From a checkpoint of a small transformer trained on Wikipedia.
Size: MLP 896 GELU, 9.9M parameters.
Architecture: LayerNorm before each block, rotary positions, biases, untied embeddings, attention and MLP in parallel.
Each number is 128 + 32 x the weight over its row's rms, rounded and kept within 0 to 255. Layers, rows and columns count from 0. Numbers have three digits each. The size before them is the row's rms in percent of the matrix's.

# layer 5 attention value, 128x224, rms 0.0432, rows 122-127, columns 0-223
099:130092121136125096112110113150142134115062141163158101151131128123107122083097186111120098117082095182135112105127182162120155134116171115108124136170108080142150193137145174135090135114142095053127104172183093106132136160120154119087124131117071143137102145161113115182129122159114129190095140173140128094143079108129135082131163148079166105130137112210115156071070115110083081112152134167113097166054130074142145155090175152155139144113078108097104128105152143128121120136144143137093128199102171190120143120106121174143141072154132103074144120114138084112147170097159175168086161141163096164132119101163139183148058193136180133194132090117194102071133089082195065140078
101:201112077172166160138118158132119127085128175130101190098104099130075143136133085175114139158145195111157148134123145124155079124102106154127109099113140171092152160153132143074117077156038037196043144130106131139138119120173169152166116062141168123141084121144047123112076139139178178128140166083115134124124108131111147072150178103142136073129138143140159159175119096127106098104142110137187189107109103185129146096184091100132095131142114109117204122146112176116089123088148100123139093147166157099083175124150174122065125119066122130123075115117149167130157100133119063132112171151102180103101157099184157099138135142112133128169097125129125142122098073165113130092135
109:136082081106163106082100117156155183068148107123186130130135110104145151168105095150191133166140106132102090073095140112166109112092109089134175125163154122133096074164089130136102130147189087168138183175176093131136110112148160075100110114047113122110137099114122107131169110099106087132107069113144148091163138167151121104115134161158128099153139093119137150138118170178113097155141142077091105078163166104019116203151083145107192129104108218111064113064100128081164137124114193145114099159130094066172087131171159056144137177136137192162111108186136165159096136143137139135139116154134127086112131146154165152091158151155123126134166166139128135108079137113131142120152
094:108105108102130152129114132130121188133137101063129170138116124161219119114153114110090134070135170140090150167129121170139124047188101139105116138188161158147056121148098157155119153071156111159120123066177136170147113125115099031118138069115198093101142129111119124107125115122119145114093094171186143193110131103125121133145096134203107139073104064138149141120063120121132130134139090135179136139085098111164111099112120135105151109147105093159055168128080165173071108125119112131131129086157145177117143151113104060168139081153205141108123167136115120121084098128143091120106199141130155154155156106103150151112157121146181116147152177178164096141072198088130164159123
096:163161088159075110127107114139129129163112113158107125131131142125115095161145150063111168159124084121138117088158166135082123155098107099133196156101122112138167081088051093133127127108139154089136143079147135151058085165152105164118144166124063128126122165157109168161179169164135071134088094100042134120126153130087126087100181125142169149126069151113122197099133091129174151137067103125120155119177172141136139130157137116157101099172165116086128132158111140118061142104104147123141091075185125119151130080037149173143122168060129156176138089045145173149075130131171128162153168113098156109126178097138123061166151112104134117157096122194132177190150159136111141133104
095:153170086153177115089135061160153090122211125086153110162170070144084123151165158169160125088093166132117109119191125134163108161064096126146072062152144111131114098133145093151115086075132193166154123154108138078067100126151156110132136086130119162174134100170100168136140132091073132112089147164153127092116162080153146129131133148142129050143122118120109168114125114139164075110142122143151137148117122096120087134157100133152159164130102124162132139156183136151155133135158108054179191157104149087165129152141122115109035150101103036113117169156175185127209170161078145146141119141146139058076121084144121126134132141134140157072158131110080118091102088100097123107102
# layer 5 attention output (transposed), 256x224, rms 0.0537, rows 186-191,250-255, columns 0-223
104:130095097117088081153105137171076175092160151147140166127182076148109103119162125151137125151058122094144081128110124130154152210180181109138056154141079145148133108170135089175191124115126138095131139042193135112092146104117182144121119122156138130074153159028098190110178137102125151080150095128101142127203158189139112101149099149089157113124142166123137156130118198163186113141121127131179096168099119149096128164089086143112086096083122102085146136137131123144099088134095136140194101098136079112181095108129110112103130102123145092101099107149113091207149125159136172131089128078134128110131102155155133085162156117143163167176142120174148106146124141059115122106069
098:154186140146104082135110125111109117166132117110157110131163129082168126132075102066133167101133178154099159114143170080135168141104100125097116177127106158086130146145087126109189157162157125200175149059179053087141095186163119146136141154141099152126140135173133122157099103172138098092063129089123121153103141056123146093107157138193107106136066109057104137112122138078163107173113129091135184101087169078154177133144120127088161071185084126166189096123112123069121129159164106064122122103163128153105168130121118159167184140186121095109188133138143061083171109125113135082143065114133102074121132108135147150145095183143110120154183124116104105120182161115113125146138
102:115096185143070177101086137145072121129138147101136152173116163114124142072103146060114126110140174125117157136139099168110122111210140155195162068101135139096122164128114128050137138133140133163145104225136142105179067121101078116120096111123131151116054155164145127128062092136109144150129147135125153114141139175119109146148132138077077117173090065138176143209120128117156122108075134086086082171068173106203172106134140114159037115122109155155093143142109141159130138129122120162127099131127167148081144100123067193057131132170120096151156098123140149156145163132107114121044103149142153140109093114077164152166098099137180151123134124164117094100153170122121150162136
096:065111138193156162133104147077138092147143101136075090192061081162100141090130163178084087125104088118137162159144153117110101133086136134197109143154054138153151103122143161093130147143072175155142125130088124111161175139124129174101068171147130117130083127126121143144150144149065098166179103171132094123081146068142139120182126132153164088126133120158204165121192118146158122128140123106133068108124194153137138171184133104143093113089128132141106105079176115097171136112078167135122117129095151111129065152145116201139107131100084145164110042039139146159172096095126090143080114096118111180168106143107113170130190144102124111097117116132167096137132122187101147170117
103:125107124133132100142152185084131148122073161142158105142144169130144123115115148165190093135120157110113125147066120167075188073115152139108125083130177116109169144165174094108076144149191089127135118121147064087123160118109114142216092117153150092111077067132156143077100122145122076146139161136124171158149083152124131181066090193106123114147208141138105067100115131094161136105188166111096154126136114118099120149073169124140154162143143119140151144119118100160133089152107127168042149107169086151109115194149121129104164065146090124104149148112119090113043150156159079143200091157101132115078084147152134161130101186113073139171095164114082129171087159136153147126113
094:180215096120129107064127077168153150141105094094155116131108162158173157114102118112129206105064177151165138151192129087154115092134056132104063127154124182103111146108137133139177120114137071126191176082158181162128116120111124161193127132134103145065130108152116140098186154141086155163080147136130072083116188143144100128162116069114120125168091160156108121167098178109119112151127135168152154108081108081117128125163077121119109122113129151128182091073193173091182124086105154101104110144187111095099124104133136161133131160146096111123109163117155132145082187158105102127130117152120156104154112134137148102116084136162080090145108090158037087086202132103125125113132
094:081164115119100103170064125105116108110149137140119146193145190123112172106097155088142085110098123165079133180116131207201118143083128096131114184129099170097136082113119146162081155093132136121084095107180145087098109189179062086069151135111128150139136099134129127115187091053107145134116128168085166125112122057132127130124143140077162120198099078147117145103101179095181101125089148127150118129133093166224137133073191125192123109153121102123127139109161120159134112155119166120147126110104135170167159128170135140134122144127163090116089149103145134172172061061101186121096098206104086144119108109145149099116129130134177143133120126168084152138101113107081174112106
102:139172146147124185093129123198166136153111100175063148125114164176079177100117147186141096116078134140149165141124078153140106081078188152134106125113101132138173142097162162168103121129079085140077134173110166145113163073141148163177088078082135120156120160078095095132147133093156166180156171178082099119078124116091165106153167131156133135066072101107156158131107113182101129108137064126135118150097141171097083170142059116163097102092168165124140126146108189147159111093056127133149071108173108101165161119160084086116155123127150197177117095078102143148102074166114110118137136139128132116147196110141127100116119096120089159115143116090169103145083085174098159138156
107:137102140115166089139083175144164195110111115051153128079150118097120153123130087148093137130158093122115126146115160140137130068084125105079139164173162116184051129137091133150123124083185120133161168111144122100150090164138123108120167110099135133129136036132127108103133103164122115117125154105131184119163097147199131120097101185115185102171200171142120130145149111089116094189133122108216144098157109112076107175103142145080159125121160123082117131077182086111103094102105175108033156107126165117148140204097129105168187129124083108172106154154101111038107128099145136113112158135153117140184123158144082125099161144176113107089092125108123155204101148140130094103147
091:136119154120154136149068158141058121118070092115180089115177155130178123157122055123120125158143118152181144154110113122112149153233102168126147200086158168113106064190089136102138143103125159136124136129131153139117094129127105116131099073092148123155160153110157123115100107096126147167096107148120123119126079107124159123093095107126129125151166085056114107209116121138164151102042158094107142142132115112119079164066109108153100144123135109128090152166084149100145117091170124193130081118149090200156192127159169096143137099138175122107086104142122145066103132161149154157061175150132083160149100157122121065050160116151198094135155177156133170133081136108144153170121
083:075141170130110108118108149164132093126184087164138123124058112141139088158161090104094153127149085127136135083150137106166152128142114086215117150081164137167121122127072093112102069152065129153168154127160121125088104116178099110000190125122107168141100145152096162096122158131120165098119108107151118100120091137134116093127114067119115137074154156075102127134157134141114185067144138110143120072176130147149217116134076149092173156161131127071148175163123130136084150073154102119142111119126132137110116102072132163154160111186188088107174157166135207089146083136159100133153154107138147154142166132131112097151145092098108098092191095099158139134181134150180139172121
099:161103160133146099126077096090146109189162149154155094103085106144060108152078124121148141165153119115139088086164084116187126127123094111163171121124127107155137136134096106113140127149077172153163128123132130124104168151135145099137111149108172155164085098127101154152124148123086137153186154084163181135143161128078188100145111139075158135151161184088096158185119144155173066130090094143169125090142100055091126124182123096081112139069150069064115112143173082104121139133182089069064124138158130095185094115140104122188177101086114096142075131156151136184163166147069139131143151117122178085132155120120066090182153169154110155065164149117161175115114107140175105078097
# layer 5 MLP up, 896x224, rms 0.0617, rows 0-22, columns 0-223
095:129110124147169116110130105094075149097136143143143109101133116136150154162176123055103108125194144099148082124127064095134116206111186123065116138147169110120110104167145102117193121078104087102098137168100155135149203181117101098130128155143171093134156122066091105121172117078165123158122111132193113176127096064101235135168139147179105107177132086107163157143120171109101142122109101098116145086128130125167150110091118118192125142172123125128119189130079165123137109187131192155123138150156086144126146167148117107152145141163152144117119142134156087075157057099071140105114165134136150101088100126076160109198093091126122179117136126110125127168156103146107069036139
106:110087108133118090138108138157062120100209079122145149102149125169099158145116123169163114102139123138165080130080090128126093129124160065170071122142149110056171098154114147180114182140123161115148124080127101169161162131157077109169124194112158154140137146130096064138135145091128155143089134134146152136152157158134129116071154110164133062135138139092127130131125168102119135094158138161147103148122197120133152129134070179056101065143126092176084110172130120076050164180154087121241076127109146184114122088174061174110171159131167128101103160150094130112140120145119103159147107133153163073126125145062104152086143114155121147099132143113166122111149135079074122185140
103:125128125157071172149161204131156149125159108094135143140172134128109167078133084113173125131138167153172147146137205069083161119146127155113136109136124119091123119105159150171146068131153111124157130137162127130089094124165102152103124118074143146076137084125157091118154205166139148122094079145093119125141166130159131128113114127210123150114133151099107129105116118113119116101124099111197163137110187090104133131052068080079160164169073080177184113079144103136042121116131087132091119160057130114075155146188134137117160124182147111145143145135041140115143090164120130081186115113112208146097117080117135144137146180159126109105144117162152095169070095149071079162137
092:081132193103132206139050172130118160117125135106141099126160190155126145152091171149152125127127128134131085116118104091158131146083134133136094101086113092125151143144208126175142148100103156115154127142187152104097091188130110138145082127109128127159110143162168141148106215150157095145055106100173109098171170131108101148138135127129074127098146108097119168136132123178154123155124119120148112148102137092148140163095085104136070109185108120158133039061162120148123096094127197120096128183161118112109142162160186107140118058143124096179150112207077118079129136163117122087120088077130080093165054111118088107183097108147123145157095175099128141105088137086139117171058
102:155058092102171121103108189081195133168166068155230102147114098160177132141113108144129105119138051105118105137078149122130130070095145154162164137105168130176122104077190094172118145116079121094101112133118163123141114096131073218162157128118137151171156064142105142103082144140109122134126126105160133178156161124121103161093122096145139105129162166107127084158098121133130089142128123097130138109159142153170087151113152148078155155147080120201135149137154118089047080138126064140152094075110076128157143148169143198135143095086117176143137079154144123166160127118132095108137122175144172137151144071139152131138133089088116167178091105073065114169108120088127146082118
099:132076070076133191176107093124077190114125121124104123113114139157105098101143147148138171117156100151185122126148032104131130155122154126160178125155142092138118076113104136194132181111109185126170109100114083104062183109160153113157135133134090090092148143199107108107080102113122133135143139142115104104126155132121111136111076142140099153136153131115120126105173130136081188094090188110162144110127086145114117191157216099093148108127120119080121142131142130172193102171138107111191143129110130127128186097145123177164133167128174113108066095121074174143097128137132105139094083153143158075171056140137126113118184080079140136105126084152071123183169144178111083189084
097:160092114157174126151150127148124104149128106157170042156111162095135109129191078095083122136160136126197071128092210192119154074146100143146136149123103137121189165092071106070133116138104065175140168088106091149107124099104106109104133161143164066133164104118162080090086156124077135182115199133179188175102163119136103128103150103123160156105079112098134136150163139124114157100166132120127173140118133205126108106057143144079144129168113114099149119094155130121103176096144183093134129087136102104115135109186170132099151104182148104086092127142120109132108140111114186116102059175015144136109164138107142100146138123156126137149111123168168124171171140132082136145123
105:099098109120167094110147152191115149205152169063083135115110120200084112139169096167149096165193116142173088169130139148134125177137207107101167138119098136067130098081130093155145136099121151185152151131207145119158124193080158138103155161135082126145099182154109095130126152092108099056097116097146183127056146115110135170136120158114074124146122123119140133136130123157171135093090159178137119185133169105107115149123130110147117122086152101147167097095108163108135155165097089115144135084144118096131128073163113166119103066106190110080101137193129152133126137070057128133096072146076118086122104095178108077120074146136110119132086116153123188164144113183143126088102
099:157156102104115134190174196121148151068093107132118137144120097133156181105159133114003055168129081180096122088071105175077081128160183110107115089120143103144113094122132180168093133121146154185136143096134206135126177095107125142162069150112123107130124159100162169197087097111168101164101171066109145120155098154165123151145130150136092138169193119161132145146144127122111141184143092125110124177145129109112089163113063181069146148109151138107145177178176114179121116113148104089096124092109123127127128069119142147124145111145113189144083104121100129156131138101148144095131116165063146179143065120123133147118107161139137140120106111157208148133129069092122123164175
096:096033170110237132126141158102144123144175097130133079095104107108081108146128146127161156084099162090123146126111119104151113136116103099169122146092105074169157124197088139137160135091107131137077111147088159087157098203132171112161155111087107181093178125111111116079195116117169135147094112093126130159088109112102133135097139115136106107173169118166161183160176132118071104095111098115075128158139067095148142083165119142124124129246151096120151122104158123143118091141121131203153153163141118107055108151161118088138114107068136121120163160117137147141119088108143151160115092108200095139148090122162124193166149078111104112121157172130172120188115106123170162166120
097:132120109155121204163191112142116138120098151106115095104192139127167131112122103099105166102136089125110145167105135105150135184104084141120087097127180191096122125107116073180161171133150032149165134172174107115098091172199103167154173128136063193091124132157142155099118131149118104107123124107112164195137113086131080106096110167108078132156149125168196118095122056108080129141144159128150125131121139077108156133157189155143169145171144090162168162120097113172069100107077100123146130119107187098157070125096115105096153127144094052129132126151161126114128131090122102103141094134113112157134104143186129113150143112085045126101084045117105179133161120139180137178109
100:137108186123123111126106107142109177069160129198110064116147140173097171112132122119159101139179162168100146124143133123162100133127136116145101144086127184151185126087150185116217143169136135115131164134133064153100162120107098116130118132148082088107174167093123078143126185102154149099115103137086140092097122043074123160152198141187108163146121100140119125150113141115088095111119134065118105063160097125127108117074175149145115138114122112125069121068131123148193118150119158185055057147174111118125162077152112119155115150103146131192051084166136148093136146108197142085080134139132104171122097132109105110105176071133160167130153181133102074136116164149130112126081
100:111154129173094086142190067106132067092128061155192145092175126106115127076202146107148129157150132113110136149220129217138129081091104130191154134150106129127102150096120126078136176164171154069108090058110127117153134158132153079147131181096133130098145103082084142103119058112140195119109197096082099101093099144110145166113132156110120110145163137182161148169114095140164125174154145125106121075124117117113155144102110158153147168154145137185161125109179175088112050117132091137129122125134096109159156094108115087123170172133167153115105084139138108101107140161124151118069154144088165114086159105143165133128115064060149087107113163153187119128156122127100096121091
099:114136128086163135156094108097170172201144069143131083087102166121125106116130110141160168154173210069141150155128128180130102156124159138135099090113125111139117107102091112124106132094129143142119090146164163114137115080123143179082108108070151090106143104136105171154090223151110117189096108144088151134173160190154070129136094038101136162100177167159181140154129145135103154144109101157105157165157132154156091144067122179151176108118122111098114099157178167044136117075137098077097145118082111146172072155157155140114117126118109123121105211126172085153148110132124069116136115148120126076093098129156112126119104139126098151141120136070163161147193122080075184174145
104:138156107168114145206114138217091146133091124137112135085093125145057142143157078161103158126163137154130154123194155164130154126108141155097143083120119136116054096134111094150128128129112114161092084067087124067138132111142081096138147079123102105108119152112108155130151065161094151072143107113086138133164164115120128126135143148173169181145085135168173145198128166141148102111188095120112082144100052094161164040152126183162096139152154107155151122125111216125144126163102146147095146133076112103092102099154113163167147076086136204132083124071077101134138149101114078110086101173105125199129108125134127148163154078137151159091143126157111122142144141166172128101063
101:120093088123145144129113142137098117044118085154111188128222071132179156105164133139106088140137138071166155169139133140153176148164108131137093175136097092153135153076133055125099116159097143165215138100176055111122141124184092161081129113103139156172138158117150125170142174104121139145098112137163129133133121125104161212111105079190120103154134114166144131115141128084210175085086126105160126197127096103150157106110098165102106120102141132158141117110077147123138074137087152125116118058111190122106055106138079127159116145097112112074143127184095159088102142144132110077207121124185133113143091117133131079154177099081117116156076115119138158129112154125107120167137
105:082081098125153124122079151153104114132165097166171223109157157114113138141101056126097153149128157159064148157164117119142158140142149129137141130085113114127101108142079163071120073095111136176116133094113093182139087080123118159129129159207105122129123081131110116146111133149166090120110105136183105124131122146209112154179155107160121097138077103154130132144114170151190107065118096137110129125164129134093129119206146134218146184137101110173117175061163144142095100114138069125076214169159129120115137120091167112168125113172164109150182102119141079105118096075125127133113093130090178071150101171100096091129102137071083136109124189114139168121126129087147126084191
100:140058086097131103156101107086143141157122117114193115154069161100106135124141130147139122138069096129097124162120108137133102161167098140142172120163208119146096160105115148108123086115185139111112170140192120098116191113128128126144102129140039158110132124166147138171175153114092114082105108153219114118145145074125152163126143102144196139171158092138017122120171139137138184146164149156100088135084144111074095137141152112104116096126108145178156116171110094171184141061170131165110125178114101133113098133104129130126086176124092177141077099131158094149123125094146139090117051140127121093175088170085147162156069160055125124145087141107172142155094182111101136174104
100:189159105128144118131092107148094100142113154105078118115146143158170181104204170120133093178138091114113138133120108096082128151105043138114200074117103167142174172103049080132155145153182100095084157100122121100065153105165100120168155073192153129137114141066146090156175161116168112180104107162120159116169089138162139165094177148099160096149120070066114136171156098122112135095079121031131081134121183106161148127153119060175150136154116105162178128151173110125096132136128115084131178142055106116092100159134156136118159166104130139111125153154143111136129106100131074111143142108104099167121153139104072101147159127149161067139101127130142155076164142115079159114155
107:124124157189067082117155169134127140116111098137115138174134190178079100124112145138124051119101121184103089038153143108186109164181166084130131137125151137090162119109114093140167105135169130120112096096120086159157137076149152150067179128117120130106116164187123169125101154065115086088124124184149161152120133062143213123188079131058092101125106158159108147218100186165112110161096083113125100127134135173104171141115092040113128178114127135129180109181125138145115119145133192135141161108174156086110159100159123150108140102118043124141108164128093128102117152100118102135108123068138065177161134095106160116124132100100088137136105096123145158126130131110133124108167
099:173078100071119145121133156130052106094049149082183183097113071113061116141092158114106135096154115131162151098153130140165158148147214113152145163147079130172110088163101148147095090150137183117125102139166136154102156154158177138169090116118130109174140108126155127105157120182115118100105147144149165157149122115155085082137145150141093077182092137107147144137167112105123082036117074084157167119111142112178158161117124088158139157088132097118149147161150049129119145110075117109136172109145120046108174153148141130146150084125103152131089172158181146081107181062052111143120154149143197141151112161139115113158072162113103203141138132133114149133129092107087130101119
096:113138133107129096108121134098110093103162102114124139100104137154178109102129156114113099220097162119139136167125174129115052112121117146173127127080085142108083139078126163128114085119145094173177218148125080123095146122134108159101137133125139151176172098104169105115126079169161101035110130105160098132141179140158126161122177125154110166130147080129116123163098155105105176157135094075116113134066212083187187139120131103127131126159131147126137130102138141108214213121128166154139139144137079107154103104087093181152161122136092111162044103098145198150133124087107068156072140131084131169104143123129131111118138155096163130140074079138169146112145081133147220141141
099:157180086120116191088119138098082119192166114085140125174146127134135126143127129156141075135144133086181172171144117105107169075148153089139091129161122097078127139151121119150092142127072130079158111075130143145148109156113126182070125099123103179148149191146131105135081139098141125152074208141187128175076078115114147182122181088093117122127140142090105133143126100201180143100156136111116093163098168138101114142060135127108082172114102184099114118142158127107154169135131117116184154150141086091137085110149110129104128146103138064153098111121146191093203140148159063052130139071132088181061111128093163129091065104148146149116102163114125138126188162131103158150078
# layer 5 MLP down (transposed), 896x224, rms 0.0617, rows 0-21, columns 0-223
096:161203128132093073088166148137122182084087072140123079154111165121069152088121179182136193074105120123050115121143123146132150150137031096096102150107181180182154155125132110119090126158171132108123102133130138107125102113123120053111154125143110140128121161168092129152156103158163158108115195135209152078097157127125101103177114064122111137178135119092165196189178162173164108084114107120109094176114152161098121163135146159143111137137087077075144138095125129114167167093089096159077125194164169127146101194074129172101135145083171130085100143114110118098142184113178114137084138150143111109121117131135081138138115131118117099081116143130120132086147134079122144101144
104:117108085156143173175127139146129136115075115125133122142135116160145185155079059103155150104145165145113113048101149120110123127084103132142130145133155170116124125130092105185193123141098120150103115123116122119074154136121119134106156165131185108124095150129195074166114100176102149128164158228090164078162176152112122115148146077097125153199123116097098164108153078181159128083157165129115159104121174160086168152099127101055155098162104062106194200145168163125114111185163126115124135150120103121121132123109190105092110074102159111060147103089099113149126132170145117111076077172149153092117159073080165111080119129101125093177067112163142154135162118065170124126129
095:063131170104123103074230087180087125180075127148116102124071104142137137099106131147132169155156125228128104120130069186090193117081080131124153118094126139155131135171121108155143158112158180126060078177081154124144073141136135143141117174174130145119139154131147138147091136151100140132106155113113068169089141101169150087151133171130158110173089102093175179101127125117163102119103135131134170071128095112172095135113179161139169160115194184091124126120115155142129082170122116130104122098145095108102125172092116137094092114119106113131128129078141174143108121112126130170155074111064089073167142144126084158186141115100193128068131178102182109097115180105094127101098
094:113086123122069116219178167170074090145112167075142076166116110153121075143132103132110081155138125170180123124155169140084131148163096148183130158094154166088138135140217151138105136111097102155157123170100158123089089092187105179151130081110113096146177083127115094148168115135119141126156112155100140139079061142135159119086122158170058064140115185097167105180112114115179177196115076153131163093162110113159104157186103107160098116096124154126130128099119124103095107139108122129093124145077109134121084169097119100124152117138187088182075136101145117149098130121134153152176098088110129138123084198160134158137147137093105133112104121079107077087082174161153071154155
103:100133108146084087180072181156164158098087117087138084128076092181180108147142161144127094123148120108049196126112138102103150124126120123128159078142126137113168143149094143146141070132140177138154150174130158094094065128131120191130118187131131147160163144131131051133141099087086134118167137100143192170149124094115113144152053082151092138156101171100125086133116131069112115136100115180171152176137058127084095082144068151128113167127132182185133143201148139137155074177168113108126166123125152122153133161094139151134160116123123097171098127150197146134156148109169080114159160133118181176125127105122116097102075062111094148076100101088177096108145098131082163125081
102:125104110135121111118130126109136113157128112077125085118097085107078156140128078164134149156163132174141115136062177099153151159060085167114148115156091139085152114182146091094163172255134062129148109154124096138188097087152098196113100139146139181129131093123137157117129100123122167116126109117177138091155142089112113113102160183115140109076136172116187176151135128158105075081090109153127107171090098149145135128138096129173158100144079141174133092102113138145169136093147079153120061180084161175139133128154135204091148136098090108133179136164116139170091139110145163090164133073110127069164148126175082160158063147119106107084186139120101148124155135126058167131099
103:103128083120214108052191164151179098100155141125124147091096115123136152164113149153143062148086147133103144160130080188206084147125157164186147083170120160189137085133160151123158113150127123111153102136106132097152141106124115047139098086069129144115094124142139155145124138128109112173147179116136180107087161131072116160143158121085093145170100187131128137171115129117118143131135171097072114140135133147166102049123104159129095146114146183122147085039115125140130144131136109091152091075151155123118126139131139142041118111056174156121058137127126109093159122102136085149136085145121115103163141088083139158112093158057145098182170157106115122190176083171105160130110
114:115131068095102120105145146110051159150173098149092175212108098059128167131136126137133094112152144137104078092110074149118157170164129140160182173120103147085096128112078138114132151117118084138106138150190171169107096071107126175131112169106133091125140108139131105135120144166108117103140065173101143178129197141180122113105191147170123141142162155132143125103163170107075097100143085156134097113103115107190204131090121156147108101112131139136164083144068180127131148174080117156085160102100111104118202083125121139092128204138109193111098135126116089111122146154082127096161097166136141129168135161137148128058108116082140142082055117142145173091151188117060117124166
098:094166134180105112073182085116079116175112098157124152099045142204146194067142077096145183090129196104171092165100145159112092124125107165111114156137100128050210138128138117119098105086082182123119089163093124117132104192155153111117138104145111131113109126056134181102094041085128061124130173105150072151148103129096178080112127162093126164116182102123134190146116110153176090188153111118102119173142173133139114172142153105141159117128097119128130107119196130111134120105179094130113115137160103141147109147149164154130143121110106129142185108099149120087136136170109106132125155124138131135156105123104199153082147143216097119125135128191129099109121111121129078164107
095:165175122090152153047131102140110102146120159100131072108078204146097081178096049120113074107086120157160100198090128117111105088087136145084120131129166105124109136115121123167174187082130081122113141154138188144145126070142079086121111230114163127082154128148165183133118180169096163182137118161138135170150080098164117129143095152117136154150151148161145093084141097143121088140155107160109187157115140130165126115077123114138124159098093180156184137109086115151130116108141098157144126139116103166190125093128157130112128120098120114137123081138158099071157155134108114097117216097146158149176086136146170128125111072171044095194120116112140098091145072099119134101108
105:125102145149120122087108136159140128161135102080137150112129113141102136108163121106076102106123119128127123091112151138140150208126052123027061070142091136152114066132150088124139150105129119146121158067148095147148130128090060122180090121169099182154164104111180081195149132172110140109151100078154149123120126126169146090147156148088121151153108170104158102120115123072113189126081154094137151171114136098115167136160144186099098156163174123205127134152150066149110111062165102135121126074143139175147120160122093150066103166128128112121157149117162147163086143176146083149212088157082202128151067131170156136167134052128116124127157047129106155149145135126146138146094
097:177137073109098071165064096165115136193111136132156127118128139121149084135148151164185145164136169171112151159111113122092161142102167171141108130183083140137159129117081115125093122155164123158136086187180118159161083115146036105134141144128096106168107090184049146135147102081148155139094192031103133130081115083199165104102097159145124152156123144110150152129146128131130082058139139100117111122167099143169164148140128104154100075129145155139195108100095050131092088129171090072078190113122121111146137135136149198160125154134121118108120131124115086165127103110065126124132127138116141127118100096076088090098095146157190126131098112164102218131150137165154119131114
100:106110123107065122181121122084169096133111123101158141133171124138115159146161140152158165113081110121175090128129096137161129109143090152039122128117129098144124107174090104093122165190126150156163107203108126092105092128136146100145134096127138125109109061146142049214111093128149112116122117142091166135106101126067112140155096149103113135118122163085136100149171067126111155182117088126144158079140120140091152154154100133147122186124111176075163102142122163111134181121113144136119164186101062084169205102103153172172098114136112096151169107173111125096130121175130113150112138207141125125037171178055128153140124156076179162113154098132111126146120037112186090100096
099:136106136137140129129131199120177125107191185079119122097196136138106112082139154072148149107112140144122120174124109140126154116112128184137126147079082153100195119125147126105125124115136109116161105092118176179138146187111186124149141112095170176149116090147167133116209124135124159103156082097175106078144174120128094108100185138083123124129099127097143148105093147139150093201124110100159103154040110072169174105177129089127100119124119114109118157140095123113133131149099191143072094125106191121035129136166048137178141111105109153116062087158108093114098094182128126129103180111063093141133127151123089136163123104186161069131175137096114131100096184170117084082104
102:118080059158062126051110083117116168114095172140117158140124180108083129110135151118090148124144128145145124143206180204162154111123105145091112149128088110147157195079098112103212122114140138083127088140083155201044166091163142136085099156137149125119106160113124128148130157126146155201123094140163077130113156117108101143148118152113119117193164111077114144093135141055182207065148156159145126191131114112192129156170143131102196133116150130150149109148103147160090103113151113092096107126136120180152115146093182186088145039108085116133096115145163132130142085154121116121150153103081139158119148104135141099093089100142137078125154133097083108117100129165101123134106
098:156132124179124112122145149156063166107127097114150163087180059144128151062143072190163163159122089147112068139101126089128112107111153109143105133164147166120162115155163157117074099098071187122131127103127116191114119127146169101117121138188091071129076106156076127111112122121130073185149119171090111165153145109110129114098172161171147146133102158100103099113088148124088139140135106136111095080155079156171146180132085173140080122082099083142120097150160107123137138150134170126136180189159150153101140131068181140081157142106130150100125105114128193132157095107087119070139091088111101150106224192185089087143170071132117155168159166165108098122144144152122181145065
101:241095172189114114173107136110134119137132142100119064134088118133084143125083135154120139145133099171146134093109144111088127168142088064137122147086154139103154152137120144069187111129111134097148160131149090076090138186151152131132129149102171102149131114097149169129168073170086105138126125143111111151112092088156130155146122122177119131154106112066079091143095122077115144168054182100114145157119085158136102125162124152126211172062074106156179058140101018103123166133149089158124152121061101147114121118115176141066127108090186129090184088093103144164148181117117144126154125177149147149173092175152111135107139105149133132167080125090148109118133164154145135173155
101:114141148132099136126117117123109113145152134144118159127117176143137100096053130057145060131174190142176091116121134111062103090145105124117135129104105133113126107084094192111120113141129123131211167118143110094086148062071151168128196094170168162112109133119143106121145156132155032133119120162132139124092182159110124119104144090121195144181123121208193124111083137117165089106144182096125107080157175128120147088128026144156172144163128079150183167063145154110158140143123113156136090114136074071096139102162134116100115088106171139157127167102150119098157177120113131086129127125173108177158178096132133126135139116131140079149168089173150089108157100076093091134182
099:166105145076121085077114099136121123165126126190103123082114128087067060128133114101159129140146182173119116151134110103110102129096160127138126121108105128154097111169146191128129137183191113172093128095153163117098105105172073193103134127082137126171140113128067136159160075084144091084168155157116129164180173096156130136099135132153168160157143113078152132102071152110093149102101115127183119139121137110106153121103166191135116145039133079113125110077137126121118079171103138120097092138147105147098077148103105092130176150147111119115171176212087139159124152177136148146180152118100133129117142113168103224149138134121102178108104086093143100159069108105035185120188
102:097146178069173127159148089127136090127105119061083151112085178179200130133128138136152103152094127106156106074124090173124108144088179104160104096150143110162147130134112165118148111161132171152150109106167155138118126185155037192147178137147109115131097153145141195141141122142138120084143117206177135120153155160095160129122124114131206171105140126130073123106122084082102143140182100058100189074140127124142180082095128087152109111170085132113097115175108129133184068145127133145139101138187135102132128102116170203117143112057094157135131131175152164082091122171060129092076127139135127115140152113137130144076119095131156086121088116089123112190069071132138114132087
094:120143144154161125120134161088081152113130125155177100114153167180150180135140097130090130108173132155099134109109075096147159171155191089175109159101111118077135179143132120112096192112179079154082128162202105090154159110079129096181077111102110121090078114154122153120166172162136126132140107123109114129095143136121123147088160142115164094137143107104167082127157073079133129153097095156142132165174123149155193130165119067163112184126119098057175106188163099133072145145126109164120118089124146139111132110154108116103091147131155139127125154142108070119102152086146130189154109168129109111085085140177091156114080199179137126082117043136100074122075044073157121173175
098:114120145102158109080153102160141157122160168159131142183133152116121111168094086153134151118139144143127097126067136121163132166084155101139080066169123082124064148228121071161150174133102159105119105162118164125110132168157152092170116040112151117108088200086075140098150146119087146106151114129118129102138121122121126087147174149140137075086117172093084154091124089098139110155099184127201154129223085107127115100101116126124168080121136182152157098121122177164113159103173161149177130098099096146123141137100124114201205083129155156093109154134081195148117166189146103097142143108115180104131110127135118104111129110128076113112132147106042154101096084125114095086156